config = dict(
    n_layer=9,
    n_head=2,
    n_kv_head=2,
    head_dim=64,
    rope_base=1760.0,
    qk_norm=True,
    tie_embeddings=False,
    init='normal',
    init_std_qkv=0.0348,
    lr=0.00577,
    weight_decay=0.059,
    schedule='wsd',
    decay_fraction=0.382,
    decay_shape='linear',
    doc_mask=False,
)
Each number is 128 + 32 x the weight over the matrix's rms, rounded and kept within 0 to 255. Layers, rows and columns count from 0. Numbers have three digits each.

# layer 3 MLP up, 640x160, rms 0.148, rows 237-324, columns 0-159
139181090086089101172146147121159161130091103130102122165124119118136126121073140128151185162106100255129150125174131110133147127135141110136155217170144137173087192110083151156152084183169088140071149194140116154122139127095133124156062129120136138178109103124160137072078103171131065151089043135126074134131095126135104129119116098140146106094127144076180057143023128146137073115233165128128120177190134076067076171100094150169136130129078110128108132113126070163142121109135110
131118168165065101081059085099125191132095171095186170116130137159151143109118074153193141153109105176083231147097121147138084132182140178162126164077171129175114109114144180110138179135137127103133088111159175108142062111100168138244157139077124130185155138098146107120140102152081107116093094133184159146116166172109123152144132113155128104118103098052156095088108088167133131071085142181136124074132157178079142183088165092185097103129146125089091137143108140138158168120114195
116162131173111105112132140134123140095139161122121111121096121153114120123099103122126176107150130128131118113146109131106126152147105152126110127156099121177125171103145130169140120107155104096116154128141177147109079083148121116130108134133134151125104159137129066113122116127119143137132088151092114098137122091121121141127098140137152137121068099105140123121084136142126107133155142164122134129177132118115141118131153131140141094124136131156118141133128143104123122105100155
205166111137164133113080089119107113095121152197160149117148165071124097100161051113059167111063165144113100136129111096147107188156148217104114195082113139168177149103141144102123071099184173102148123189149110152157109125131169059075117105157182081133090106096116110056115129098155134078125067106202174112143166116095114128145141196103089129158200150176103146075196100155056135157094126241145172167117126116097073132106180113151138084125138121149149119069171067121175162183168148
098084217127130158189157161085149155148070157142157171098096088130112176148122148166113115188119099196038114097184184052154099093120145153148177138107152140094128159080164122119197183132140131161150159216140193096124101066114112121154151093170107173129118103149158147089159137140116167192133111167133103116121078148158107114138105232121138095130096079158141167166109102152161167159083193160117126155139127143129217206045103137143132096058082171056136118121120076107145112069183067
055126101105182128159170087099124112168080088117129061127204059112194171090071114107160137144184146030095127095238131107135127154122077127090106191068100149141086186123103149099154123118131167189114142143136087074152120095208155184255134067209092127112091148095139075080154113134159073102129155139114091185098042135123133092180147115131148104135155063175208201116173169200190151165073181126138160116133103115059215130119165160120130070069095165155155154117135065110182153118154110
083114214240117146152173161151121124145071219160107109119041098086065123089042155104141090105101078118110145119149160115062138142166109124142194139128175152176070135153143076112161119176049078013113112128142121096076114151105046151212197179129194133104143121059136147123111148114084121103102119088131130105082155133143151152139119116108055207103177118154215167163154131155109072135100146167137118167199085142074110144097059140128136092079145172198096119154067139178186120129148080
132146161121117097103105111121127118094170136142103124093122102141157109126092105127122111147134167098121130146133092119099104083152136157089109152143173146198126149150213104168160149164157139108117138097198171112115049090134121090152160090131086159194143125102144087188116134142102108114068122173093170111151089091085145074164151149111127134116113123141178130142129154134141164130122149119116138137129123165136156146128131140077152084129137095130141134154157089111085149114142113
060120133095092188135121140158119107117146138080073146155110084110129148068087035062127125196167137112123124150163145074054123150213143150121071114089093207114180105100130125132127175182076118199201130117176132133102109068131119057189172162071073178141108181132133102132107153128102148145136179131155123132075100147116118118139168155110085112129174104169096105147064046053142163163132150140170085147150178122100116207102134188137131103096100071131169176079165062077099100167082106
123130141116135127118123137140124123132149134127119126108138114136110128144129125141141147145121135118122144113134133133121115124143125140120121117134141111128104137128128134128155154125128142125123140107136120105128120118141123109135130118139134129135123119114126137147126117122141132132142116122100124112135128123134126134121120145129123127124125115103123146139136122154133141130118147131107135136126130126121128128120125144133140103142121130122123126117137126118117125141130144
135133168113119143096074113133130138124061153121119135172108113137136130101177118140149160123048177193069080183211121152081098191156178171143117096167101152178100106112051110149130129132184158067087165125160203116144056134127106093157081106111134116069141089114149082158153118121166088127148096128039167050108114141088102156137129140133166125137158154141140125100091111156125135143130069116150135173142150100122188182086181123094114113096090126199103175081126154117109154120089145
097158094172113156082111126088159135080212104137123194105152000109119111124156089094099108149061137184144192094138114160095081183148116105125053167092148127142144153108171137076136121179117160123089187175061100147147138078147073055151172161091161144134136117066154142175177109096109150087129137177159049126102073118141117108116100171186146133133199135100165095110173131077096156151128117132130111094160150182120164126123161169127107085190109140062083151133100134163126148091128124
149082085140134157125099120059180125154159104092152124176092127103179204170201051114173099176097136096125105162124053050132078133122148243175188174119164120125184084098111115206226240167137046158120084010108128108139128111228141132135122135125073186195139105095059118140131103126154108156059179177135193104106232131122115146086128064065102088091159102107155151107135099119182210142135165114140137093122116192087147130121148169059053088031109139191164166169158161074177150181163139
125115162079188141179133199123198171143173130088130107111107101052153137137102131141103192112061113089087145128135151179095098118128095144189150150184113120084162170069186177117052157125117203151101138082116104158146151123124173166133128184178110161153111084093117126142153110148145120176137079129064166113093069179113141105149075184085143123133137108141113122139067119116105145125097071161098144104136167152146069183102134155123191087123051149196154189104110163103086141098122135
096138155239151132152134150126101092131099124110145073087160181151188109212089090129203109125096119133122089163147103139200129119119094127129128141145081121199191118145131131135138116111133129060090166056169106081126072157154121104132104119158090152118100079194164130181111136133060199135121130058087119163064110163185148108128190105077164126135095137100195139161137154125138137162062094077150082129248163151152109144067172090153194099063103179156102189055102132121168086178173113
109115203130116103172171104101115137147110054133122124105089128191102170105159137115124126156109123130087090110091146077101189176117142088112162136171212104095056132205151155140114077119101080181073122123120117162073089100121144149161130094186091144131118136124107109101130106095103140085100106145115095156095063117130128158153116191144185140164137117134126180173177164152148103128144143154113105125090174061158111154155084114107124107142117099159173107069182135098170110128094166
087150128197133165136095075191071133080121156136132052080176203106097169096174165163148045145126184156093114071185110181133120114108137165094172158164166099102116122171104135142204125141095124098134105102146095145152095154208140113107092128073100125138137189111068095180144102089159142126099102132072106100193113122118221155081104070133133082149154148122141147153138121104127127122115124084159104164149168151110105124166147125094143087150127182173162133027201174149094122096116071
099141156131145137171148120090156127108121130154099064130098105131105061137135156123118117073138095066122178172093138094136101115112060084124132135157156126154111108089101095139115157188103103057088091089063093109144107098138199174106095115149113094102136173085108095067116150148159164092181165182121143059109193083120121156135114125073153170138176081116125152175125131196117092160146176152104106081120117177081089161116158117185091103126131089150159171221145220193077094106095172
123119136100121125137143134143114131099133134153102137145108140141121125135131107144130132143148126145135125119154140128098123129151131133111161123121097126151110143119136135125150119135122122116128142123132134112128119115143111125137127134122129124115134129133115098139122129120129127127136124147123151129117124122133128142120136136122134130126120120112125140121130126111124130136130133161114121139130149128141137127127143121126126118122129125124124132113137117128098137128130134
093163081176106113149116095189134156111129091096139148116133092160166102134093106136123163191182143079141157165145133062101143058095094174137175128103090146157220145167145120099164160083125111107152140069111049160108129094140106146121140118165105129141078134050031128127135116198228032110174056150104141152165135095095115095166191179138132173168124120114128117181134218132156120151110180171175167136135087110109107136082114131094122058169166052149093050151110140147055145120104116
133145084156174176073127107110111112122071125157162112150200165115073091189120140142130128160131120113145102127101126093123095120116138067059091112138164125212082080118139080173131069115124117064158090084126117127112114121144138116164088105186186082129121148144113141115086124120053129104116084117095144114158124173128162184172140050056143125119099133093091106123061135166144139128186131127174206167166094103075120126167144187103151098095088171139175138177113114107088144089136162
083199182120146089116158114119157109097076152124121113122124104124159110153200061141069169162112145090082129158092185163145048080188164095114145063052159123129110112132104055112081114174111083101106085109195161132089071101113151145125137187152091106143110123135141147166136150107133151117115102129130159071061149130137077154127102145127158124138140094070108181164170126199255136137109095140125126125129077165085111125188141109117109146125137120139141143108133159178136138075121141
180122131157193057071184029164227152136077114079100111087128139111103152160188115147099173099101138088133121116126104131140087140116132161087132170198107203138090167120065113178126193179106108103150157066083080151169132101127077136175121135127152133161138063063089111123136108107084090120127209082073111220134164079039141110152155167116124162184172099053096078147093184169127167113151096132150138053151139133116167188171083143079130102139124106117107149083145154070067123125128107
177224138063158141081112154064147125156140135162150110079105139153126092123103125162166123049145145083128163059118086113134069089129130102130096174152079178130101089114073074140174120135124185147151114123138107111116177088154142054110068158093051192093117097204100114104151158128127134158155146063169097089100102109106136158109094112121073072107179072113069084107095069144135108129127154165104171099117140143130110120106120171201109058225115144119150152123119110133027134111121191
116144126099103120118110096130120152095126124109114136156121117115108129130117094145130131105136125098110079098138097115126085139140131146115102112148094136148110114126107113150110127121153120087112146142141110113126119125124146130105142130163099161127151116153110129143142110107113077131107092128118148097124123161122150134140101155114128123114107111117140144116110140133112135143115141128112121155141103107111146130124148144134123107113118121173138117132109137105068105115146161
089114155120113125134186156125135164151110114170116138125120143110133141176146102141160070031131176028107139185063123154171124164101087118107180087106100074167147109154139158178174100107106098119171126153115178079120134157179145185119138130138096131106127119133122082171109125130173116224023155117099158079117184145182150173078158159100126165136130141141108101116158155107075159122101140152175161137090081143097155134107231161116117087122106064133147161106102155159210202098155178
049145118082180121157140141123110181150218121146123111054210118128075135081156096156131177090133198103056115079128132166102162123170076124170148184133120129082050102146120184124141129150077121145083186118076117114182109119150168111108163086195042151109138169124130149200146109096162150084075120096134104111139052113159187142119112126091105132219154102192175126124166154172084056059124175104163104153119110098099128106122157092061090153165134103154115106055115150131173119059202145
124097084133096164135140163074159136141175144145085103126126136134146137157119086097124086150146115098118138160089128120137089043156082171102148202052139172165082188140071135133106126151165164050194121136189112083071165139101153103129096062144093096137172136160124125173146190146131139075140077099062116195129098118076140134150145114133152117092146136145123140077077182106131118137112013128126112118111112098120123149096132149156171110154102125110107125164144107133102164098158159
126136141115121113135130122127111123121131126122117121129121121126126110133127115145115131132143139122105139131135132113123129111139131127116144123119117118124129124125148145131130132138106139124121132112139126126138123131129124131133121131117129130122134130132131128125128125121123124138137124124126141126126121130122133131133141133131124131127116111113130128126119129128134126129136129142111118131130139129139155133136146129131141111131132122136138114123132122133135135130116128
112094143084097107170182115103087067151147164102087090092156118098109143102104090127163081140124103118174156085150101126056119148104148162131115117095099119109216096122063214138138111127174073130085174087125093080135072147136113071098054110119100148116133071173175123156198117105185113225136143087133080056166146078030150174196150108078183136125162114079090162122164057054134121103091093191139134147195166103142169168129126150090110152080093133138162155098145049106172102117123154
132150140102095087129100097145117084132115113127121089212095082117150155110111127081144139148101176178133152109118147102059126163092104117116130179112124109105137216114149149138175092129168053167060149151147134197045117146167130104134117108132134131088115149122176098112120123152129105150185126178085146142113174123151192102099111164059137106077124131118136114092123177107140119137144131135111203115168127068122183129170131132084152113136113087128120146146108134165069097214111108
096099118118136127090103124116157152102151142127151119073161118113080109087151101141141049073133149097118174108103165132156091099112110156129170170127099116128079158091132159108165150157133143104125145089162145117100136094142166143126179177130140176127154136117114095112139118118134098097116085114102146119165173150085136159167131135088099141181139088157170092130074096117067134118156132109159097141103086117136090114119082093098136159063128160107166103106106180153098167091101118
156111152132102053104119206049083127122126110101095144047083162157112154098118130104147082148069104098076122139136104090192160161114172195133078168129114059086140124142114085118161111186089148145133155154063199097099149124128140141095138109194186108145107134090211165132165068159197136177120108076069133108127109186109154175095101138103086180143099061012118109162088120155157141131139170145144125090054172162135120116103128126126093078089137129147125156129102091130146108103141142
113098102141142177129206086172150138080155186103104097077083129116131212141165217107156178131159193129063141162120102153052135159119123197174095097125115130125160125147157173143177130137070103086059106168033126097099141105093184095097111117133147202113177150156148114186076158131091187186148095165110109135159107200154125137063086158121120102124090077088132094217068175120103166161137140161108133200123158125121162146081113103162044104149061143083128115155105105118140099128121129
117110061148123188114181114052188123181109137136084162128149088061087159151117097147127112152107128077152095108167178070127151101108158226134144182134087138146210092108181136121143073111158169087127114087169109088155115093151107130079091132093113145160159131135092138128129136119141103134196153095160123169116147084082093178100106158122070156106162130154182099086130193081117159154186163099178150079068121120151093180150148134078151105073180126110144140118129134097200076159200039
069138168082124101102129128090117121130109148144110128148140119093086164141115132166065144143126150096101152143145083098129091106122100127095153115122149166141130123092112139127135117116163115124089147087110145096164104136130130102140142146093132120136113154144131113163117138093134110160096157127120167105116110128090112134149133142110107152111112148151127116109115108132160096142128142156098148172114139114135115161129118125115157091119129154109145113122139125146102130119119121
117124118116136133123144120121120120107131126127123116116132130130118128126127110159133127127137129145122110135129123122122120127127132124096119128128127122122135118128126142132128122129128123137128147126131124126128118128143129114131128101126145131139123112119124130136133126111140122125132138125114130119127125116140137132118118136112130127132118127132133111125136129129113108151106109132144107147133138112112122120116131128135118110124134122136135131134139120133112151120116110
134122137168138154092126117129186163093088136119134102143160121119082152100222112173067145158177135104110178158159129160170154107150065166119105096177118081130126111158143166148097097101076227128064128064115073106090112095150116106119172143150043152201122096075072074090221131104116077133131167128101114123200123135137166140110063092089136165196134096131154127074090138149059150127122152073141124078117175087159126198112099163155147116152144108116109126119145092074061132093167079
131122126112093131104128145134113117106112106110108118094123130124109106139113092122121120115129132145124080125153140121107115139156122123111116144122119125116106151151142107148143125131131104113129127156125099130127127121121122119123146127130147115090114125124118125115132145096118088089127108098109140120122115133113104152167130148121128117121105117152119125104101135152124141118132126120110138153130128104136140129109168162127126107139134130124109120151102116134100111131132103
125128135137120120148130124132126111130120129126128114112123119142138134112137103124111132103123131122122148118146123137114108143139140124123128118145138111131134142111135136123138136147148118126112134137132146143134111143126108095144127102136137141122131130123112128117127117131131122108107110122125122119109123116138117140142137133119150101126126122120107141115109122115143108119116140170119125150143141139144118105116135105124120104136106128151130124126108126141124145137133136
145091117129135176102129081093088146119129094077135174118119096102139138150116113101149137116084144077150109101069123139112107127071102080125144152102131088109085090148138081121120213148150108116111075128146172109154162132139154100135147111160138163140103158122125136171114059074161095119157132124119148106144133208143142166128171156083253099129124111134130125144139209123145146097175108111143134156122120098131163125138154133100144126194138105111094139113163119165146134133141138
137124111117121134139094143079145101131105134074115146150117088110137105157160060090138114133130050179182132119112220127146066162145127144126140167165183133172133127111103149121159117089139130094118134171098152112108089175139170118129096083077099130120092066095061100132082121107103169127114131162125149101123156060058133145093188141095092187186064026134161140113162128167072164134149088168157126106209174135148135102165171132177126168154101180093106151078126114169131137159167186
097140151199144174054121105071023130081144158082084134128079140150050132150204129076125116120178159050068144126144103127152097105146114126143105121122118122131127082163120166118156179102157132174108201099161122113107103118134151151164139084161101115080089147179118097171090091092156147133104132091092108130097099137124132140161118089122094173147096069122160161146150117155110132162061043148131076168192145146154174194095118098192159119129057132059193113182116133090154101127142073
148107150088080139135091168105117070110129184181090160126147138129129079141116120122139118111063155146099119133109139102119090122163107122101124149132145135167151145112122145125149130131108165089105127120114126088143095125129164112121130110107120122159149124104077104162107146146190110119141122151097110158121105079122151118150115143136159124165129131137141076155101114115109155089109129121107130111091149127132126113148106148123164123103150120161105095113155140120151110067164157
110107126121110136130098117132136132122126146128115144124136129145100130133128120139130127128119138120137142146141123113109115128135129125109147113129128127149133134108130108142136115126145126095125121131127142132118131125129110113134104145109129125113139119105127122118122139132132109122125130134107134096129134129128139137130120136135115122139121129111135128135137111131138131128123135143138122146118126111140138130139126146138139114135099117152130137136121125125135132137141147
081141125136101183145118163115092144076125086152059155201156063179219101154076154090031148134179168136177153057136129149117068112169080150092131131103132126198086139119184089116209076105095141154138153170140172067075152126133173113129201078163152116052106165114070079114105093162103088099038167109084152061127169102190143134078137086090112184120054094151152165212138136145158132144058072180112062100175145158132116077130127129110162064105179085092157034104079119158111141220141207
175171116147122119120153158117143117184071126148153103083167180113067153103110084159148116130109143148106098118154159185070106080089121079081150145100056182155081141174177108192143139161075103122154109089171205121065122165129055117080159152194120091179116154129066197115095127066066150120083140184066137093131080154114158166074106089078091092164125178194139081114154113178148106071141180181110110145145102168063115163171108136156119101064053099078155131108094070169130127110149087
124119128117119120129125129142133127132125120132116120125125131134125120135121120126135110140126137137126137119136128117130128125127119132122126124128135130127120135132133128125128119134131128120118137125131139122131117125138114132132128132126142135128127140133131128132134124120132122133130115126122127117123127129136130126138127130129132124121126123121132139127118130121129132125121122131129128150134137126124131129124138131127127124132127121136127140127126129127120133129135137
060095143092116171100100167089122131154107189139046111121049085130139102129171123125150204166100085098129107074139134179087145153162175165125141150148132191132095082130122113146157154162076130158157117098115051173142142196173167121167115162117094184190160144152033154092054122136143080169077132065098149156174137143096097153148169128022069202070126173035192095139182158124154117154125073076157217147181170090102073129117080130087139106149126100170090133124191172122095153132078078
125112132105124131133143116125105117109110120113102111101124110125112154136132122121097115137102126133125140124124106094131104122144133132144130119133119145157139141153130139120127140146098115138106142106123126123129119114131094107159103118133119120112108123125119098110092125147116109131149122087115159092130096123108106126129133135148125117131104100133112112128101161133118132121123131129121118150142113102129111131153123126126128090133114109130124157116104144125117144116126112
083109157094122104122113148134125161103063255065121148181077095084054203140169167179167166122117086211192151123148118126140078134121129146094125097126161116172137108135150179126108121141100138044116106126148119171100116089097110136144102075118120156138100095118122136090072144139150154128179144107109113121096083137061161083141193114074144141114186088195087135089125129137094186139201129087101165080106106073137128161127131154146178120077104138126104094136159167132134139136135074
065159151112157130132148171095136139138149130055153069083078126095184110156159099112147179112176103091255167134140081218158096110131134178100131154093182168166091172151195077124111199164161091111104123093092100124089147059134174096164157149112147230079142100143171100118113177118150171146120107079099084162109042118094166095170120188147146061109175136107157105170130176107101145165100170139193043173163138167230200156172097084130079130145159222170162125108122157146178118207169177
136059183136149120141212086107109089105149093083122179039217097083127132191198088127129101082076147098080121096122105159106099056123123210068158159176147138108080172155152136097141075170093098182142138110118118130171079186107119056112122098116132091140170170044103177216132156134154117146100103116073103120146158122135104137104042115176204123182136140140072106192075195102082103122170151148076061138150125146155144147093120179096109119130133171205103122118098159149150168189110055
108122126104118136116131134121154120125116152136122146131144123126129147105127112156134123145135125130103108111122129130142139139134122123123132133133135121144125150125146113149154126124138152106125158124133125134128124131127124109121160123135141122131152145115117130121143108127127117143118109134104123113137111122142118122127131169099122131125137127120123120128115119136120127139132136155138112131133140127113130142132116131128120108130120136117106133129128121126119118150121118
142129102134109126114111148149084125109113137144069130127136097125088146098122116142118139130122110148104148134136111124140097147171132127099119124142144120150128144110124138122128131128105135134149136117113133104155124123105094125145136124145141119128133125136129114139122110107125136119151104110104132134130099122098146124124132132096112122113113106119141151137108116128108115138151104107099100127141139153163129151106117136140101094135108136118144163119161130146126128129099136
174105085115113148160062067137117134157132069163109166186137135089173168107112075095130136196059123105099094159140123000135136148163084186148097208231153125117152111132093108122152117165145082146073189111077140215093130097157210073096144121156153125187097106137094129139177099179112114096111153096192156124121147164096115065066049167122096104092152147156221144197150142112158086053111132136115151148085097143144151139154174111149065094072131186107147147104155124087185083115148147
118151116101090135120143134134156121121137146140122138131149106117106149119145141134113138136148154132124136102130142127133127149142108143132126154116115122123120136136105125156141120124122129121086125148125146145138097144138126125118136117110136123123147139111090129146126112123136112126131113136123148094115135144116128134131114140127137136106120117125130112144103140126132106109119106148123139152139136131118132117161138142131105114104123127145126148102116122125118125142135126
138076110081141204048108127101125153131153145127046066173069137131129111081106163159109107134121223075146128051104137202058106165117126103144138194148051106112130114108117109162124092100095111073132181010146055143201135158144190144180132198140149216102087156173091095139099098166144150102137119106161119161150049073130108162159138108080144151025192095106098119120106151137116134101157133111178155139086130123117117149131137175079099112051150083117147103179153191095057050129153144
118124132117109128122118127134110123120130126140126135121114107115119138130143117126130139126133127136134128128135123139124108112126132142111130134135134135136109136111126126132132129146130124111138141138122130132134127113129099120124124134135126137130136124127125125156132124128117124135128126135106139118115115134125131123119133124130145122144125116133129129135117121124128138131140139127138130145109135105125114130114135144108131108136115115129119127123137127124130126132138145
119127129118140138129111125143136103138120140136112157099140120131122147117133105137134125130123126138129134127120127139119120124146136149133122128117109108126121129141150141137136116124146114117119131127138120116144110109128129131129124131121143144117107146129105117135115131145125121122132129130120128123133127129124134119134133138120122109113126104126137138133120145134130142116123111134131120139134130140117125140131141138114126108137121120141119119116131133130113137144131111
123143119150211163191111130088129113148151175108001064174120087179105100124077099123111149102109070122135138159112108104176108062189107086113171188129138188175116163139076042169156085124197122138142093125117202151151177120089104154100065131130104110138070074122124142158081163121223145109121069137075094114110105109177121135081124062117175102153111124071129142099089113143099155119149124140076076169114164136089145119150099154124111143152126106066208088198114169170116110113106162
170164159127086168138052145122126100026131188096145176168103137136068146013177105205158094179121124150182144057160118082148092161151170147187167123097141126157083247193192152148118189150157116100149128061162152153108121046056168140174127157166145128174156099154155148093061164122147125121123147119170172100087110095210170107153135077122119121145126135170094098163102114120115137156161092116081112082102111192121050141186079164061241094147132108110125161103122116057103178096089149
162075123153091204143144089038126122137192232091113085146135120158139058120159123096123099111093116133156132186178145138146027122134105089079163126177222189163117098110182097112172072092147148065119128082107124086109093154112105163077126061113073131090145189148129120177122127024094124224118147209129114152122121115126149121162134088115083159191164117126133160130134091170043154159159162171133183133140129179113211155134155106150149107145133146100123105170100133134147126083194108
103124099152084055143171129121193107087109127128099134062104151043112100130127115211167067143176123098149088118102193171123073138189092203158224146122178176157163048105067138137105120140159147129074093151132163119147139145089115066105217115136061132133105096122178105108147166086216131113115180108171155112210079116105119143160139113167140082134207093094099049155056117071062185124100095161196090164088111073141190176146070132115059152122107073101075143134108102117136110165114097
129111172111108099090049065195118112093135108135135167151139105099229128117100117108135142142123154197189108165158104129144031110085173151102027108122132147143124149099105137120175153163141106124106188124215100219087108124162172134103181168147132115085084149117122094086030111115085159111183192041047117145172054121116152103147167154174133149160119117169134183196132110108115100184153115140167221143136104117173057127154108079059178065116114096105123103112096103102148074255137083
092106020172152157137132060101093142132207107175142136030133160068086128072047106085093155189140174101089149092086100130121151097194084130091098146095118071120096103163158158137071161143103181153060124116083119121094044074099150075136153113122160147121120095125104097084088150169093197094116122106048089063154117193098082147067117173112035139149072129061189126138197153095101196047059212151170097131090137183111107128090136139152118104201091130202127142161178116096101099129107151
102135127134120138114118127119109119144122133118121128116113108123129114120141124148132128131120107112134128118128146116120118131161130112121119122141136133121133142128138115127138142121136125109126143138132141115137106119126134120130131134130138129136130132118126137142128135126126129110136126131117129133117130126127133124125142135123128129123116104114125147112131128139117118112128121130115118126109137126109116129143137118128121103129123131129128131117132122107119115129119132
159083107135125116108166093093112186155095154085188156097043152015137124191108097127099150217128055148150129136136109125124074130162160072151038135149142083163118139108142130094127143125068133094037084082092125208154142108119144162233157065131151144131132215189066102106173184121122103163138115115082127164114142172158188094092195133108142101086149104129172120081151150107131143073117141105159146111162161123123134082222020151126128119122050117146097197133146187133098090122152163
140151079179106161161113191115132137113127113095072117109139092170053094160172091024140122064088086106116157114122166193158151118176101102175129195117187111151142127132157157151106149227113101034094138063087116147104150078116170063166125081177090113138050175162118110093172187084173143136124202148125064052212098071138132082058107158167163132113117099049104136124178201161048170174127182134151132176120160108119131117089065120112105153109103092121197047165159186072165126168112152
086159121103104106186080049154117093082096126164112144101128120132075142116193151206089081107106142105095153191190096105114176218123138119112125196119134147103151209062101094124097158139164091110094083082112159072162151077064165166093120115102125191080175104151082077197041147075184065116156136195157130110158181074140141194081069150120107072161133145069152086116180214160169176155116109224106088161137067106107121107222098114107165117125166112076081083135093088097143121076184135
166119128179114107098162093158141153069090126057128111107146107089060164166180125163126136106200128149194100137134135178141048117127068133109138179100142074176145155158191045066182094166194160119150183105164137105138136068082201129114202139125088134126152140152129139168139156088095111099110151115110175180172107111125170133176107074126091153140162114088148111092137136190135171134101108111129147185141075093214210126075081135121134128151096176108101100128130141084146073143088142
122134112123123153164107137119107099111139132123116170119127118133113121134159099148137131144137124125108139134130133127100129147127133144114113114126138134137123143114158138133128093145140124112127142127106139115119122118115116099132110119119138125134142116132119126146135113116129139129112114146116130096117134132139138136130148133106139157103137096106130145137104129132101128119127131142154117146158119133144113125137123134140139106119117118132132141134150137150119144113104124
134094128087181155158034122135096081076119154125142118127126139142104129157151051151134098125147148145116097081148103184100102151151181107102057135133138151158155120065177168152094121114062135116125121124117164161103131104090136135130151152143156142175171094113117135117130156154168152131097114141098123090144142148104107179121165135155153079137077124097084150124087147110121106074145125119146120100124119120103053093137083143129189131088101087155143111149114066075131037136157130
150122097102099188136090119134127131215091145130111129129128159124124135140155100065136130088113141104077124145120083128066090137163129144109135161095106131113129115144113136170179120128190096126092094149122103094141131153109150139066171150086146138118151059130145107132077092171091072159140188126090137147212126124114131166130126121188105094138091129107113167099134083150070132113072112110148105152148167105172166195101158093162163109096113185185108165111181064078182090126115105
096101120133100195130099178094175151156132163159057117128126120130089172106188152078099117101170099083153193090045124125103141141140100134172160193141108145147149109114085156134068122204118105085129129082098110140125142085165162144100083153181133103150059192130133125127150195130110169149082154162146081061141145107066106108102088162133111178092140141111127096152086134142088103141103154125153147126154121138137159115156066182164111068132119081112178173082155136088135122105130180
147112074119117093131106111093110120134137132152109100062124130076109223129139100113145094047109107116089172046133156058101132074094042068113106156255188074121095155168116163093115125129161133107088117125115107176174111127102152083146176163211120115139148089143131106132109176097084166072184166150075114117114093153086133172107127126075143125102148111160161163124156087121137127150086089085143138159138122154097168123130088117152129145119109130109097126157079140183096139136137086
140139140127138133135126157122124119145128113128113120125120109145100137137146113134123137117114126108138143120120127121118119131134150126114128123145118118147130134119127160124131137122149136110085132118146120127125116102130137129152117123130116115112122127128117138119125124109119117130143120112131133132142134121118132116141124138122131113113119116124141148108129128115139112129122123150135120138123149137142130140110133125132152118140118139134128116120118131104109121123113102
026175134097166120065156114139148099098094153137189127164097109112187106062083136155110140195158172084140159102106126118064116134161133145077092136105031094082135076169184130123132135142163156097062134132073123129167146123074062092148173068071098118086171122135195085169070103158132138102109183166076147160133119194022090140159180185130199025071123129141128143157170178193125163112140153154153134088100120165102112167057122138166065070153131103190093124170036103124181108115091195
127109182115130134125099152119132135120138145116142085128131123117127149109137107146135136128119128144103150103112105120136113117138145107101110122117112142126115130141161129127139150128132125122126138114125126123137088121128121109123130140127101125133134121117133107136142124120150107122123113159135117107114124121135112087132128129098146136127136117128126148105116120113152120080153107148154117154107133117108123158142130177141138110119138138148110139102135128105124135143141101
097157173085105081067153114135126076124149098156103130090077079084140104189113127144124143133178127118087152147156153111135143179152073151138102112080124103126136112107063115097093109128128110080085167123131196132129136099105090101152109177108129106110101098129116115137125136093062097202105099073131106108112133102164141123114121135127147143135148087138117146132114166152145146084071161148086093171120152204159117132133107137115181116133118139162149151129148128121118163116191079
091177181117119083197137156101168159121083162141151120121070121134122043164124125097096131180105107070139142154113220132196075179130175131055144163060139198156195073150127141130094187217143119066117174080120091137200074102172129127128092102131068128129131159083049111105148151069129150146158136105117109117059123144141139134166107160086125112160142097153145142179126167101145122142028173187135119065152165124074157147131116143170100114093124135115164090099081117166103181090153147
139135131107117113136114108110130125124109117131115133112116121150119151111116110140109139121130131139116138138142126112132120129131144122119127128107131101150127144131148118109151101129140136111119131121112110104130123114142102118130152112153120124119140123113124137142136147139131131121125100107121158121118126124144135149121110117125142156107104131148112146121128135128115139116143143123146114154128124137134106160138136142122124106106116135108127147127105134136127135141121128
122097163174130085138076103116138148131040117071076145090128131147141127109127120179176174114092145100124088207116135101150078168142133109108113162111164140146095139164092115111171065100133098136174107088117143168082137067107085160208159093121123106109086105115165150171140121054164119185200090135133143141122070148073122152160078080088123158144099173080134185119138197187114157173159085172154201099163092103065078097162110151148141077188110128121169177133135168107056218140220134
121147149107107121154094109133110132135082124051140183156119081156177092130077135084168104098158093117119088157132126132058105066149130109097097155071158102098065134116207099165125084081139093105109175117116160181078082115138142094157163178107134043108120121108112114119156138159131099130136151175090140091195115100152171120122159136117080121102139120128104093171180161094152139119118114098118162132121097098077151079089169160104204083088125108132111078158148157117148120105141154
058069130183152110140131084143102103073114165120126088195138098045173058160123122103105127128135199153136218127129161168054074115128059084106071133083075107076100140139169125113139104164091098099129099090145010180118122144198125133090155022134028084162088142161157166094142162107110164154088189119090099122150149170138138129124159171080198091088062090098173113076067146112113114106094108147069158131075088087073176201074085125094185071147160133111106069129131113105112074129162082
118111118255128088106099107184031124061143143138119141088154086024152139106169097099077126131093201156031123104092103174074108139101174135064123149090027100175139088149135081176133127181153143056071185122119136124192077135123123146126102242161182077153092195205085114118123146140134206117189156043110142135090082151153132078109090220000194141100167173122112141090057101091072065130120174132212195064151148071047158075159086108116132101163111108212041135171108166159055091162109138
111128143133162134153127130173112083129157156105082117111139132142107132106147095151108126111139113160145122105082118103113128139140103151095092095129108138148107121172133118157121152136158154143107158133113113122161118148135135100134100134126085138106134108160105105137102106093124142136158101159126097122142070136114132119145144154122114101139161130117108125121099112126092074112163144154138117136136116134082139141150149116132122078095165156131117131129108140093094097103162118
101137181142107095139212088158056092128118167177124138096174159134136022152123097255107148106152201181119160164142135147093125137169175166072109120133144170173174135109158066113165110138119183027125121084155071125202143077131187069112150095103199039101157102157150073139077157176136143148140150087078108097083175180151180181103090170131126147135177127142132143105070143114086140157098057152131123118104147057167135049121061095037114163187112096158154095094156144211224113096184022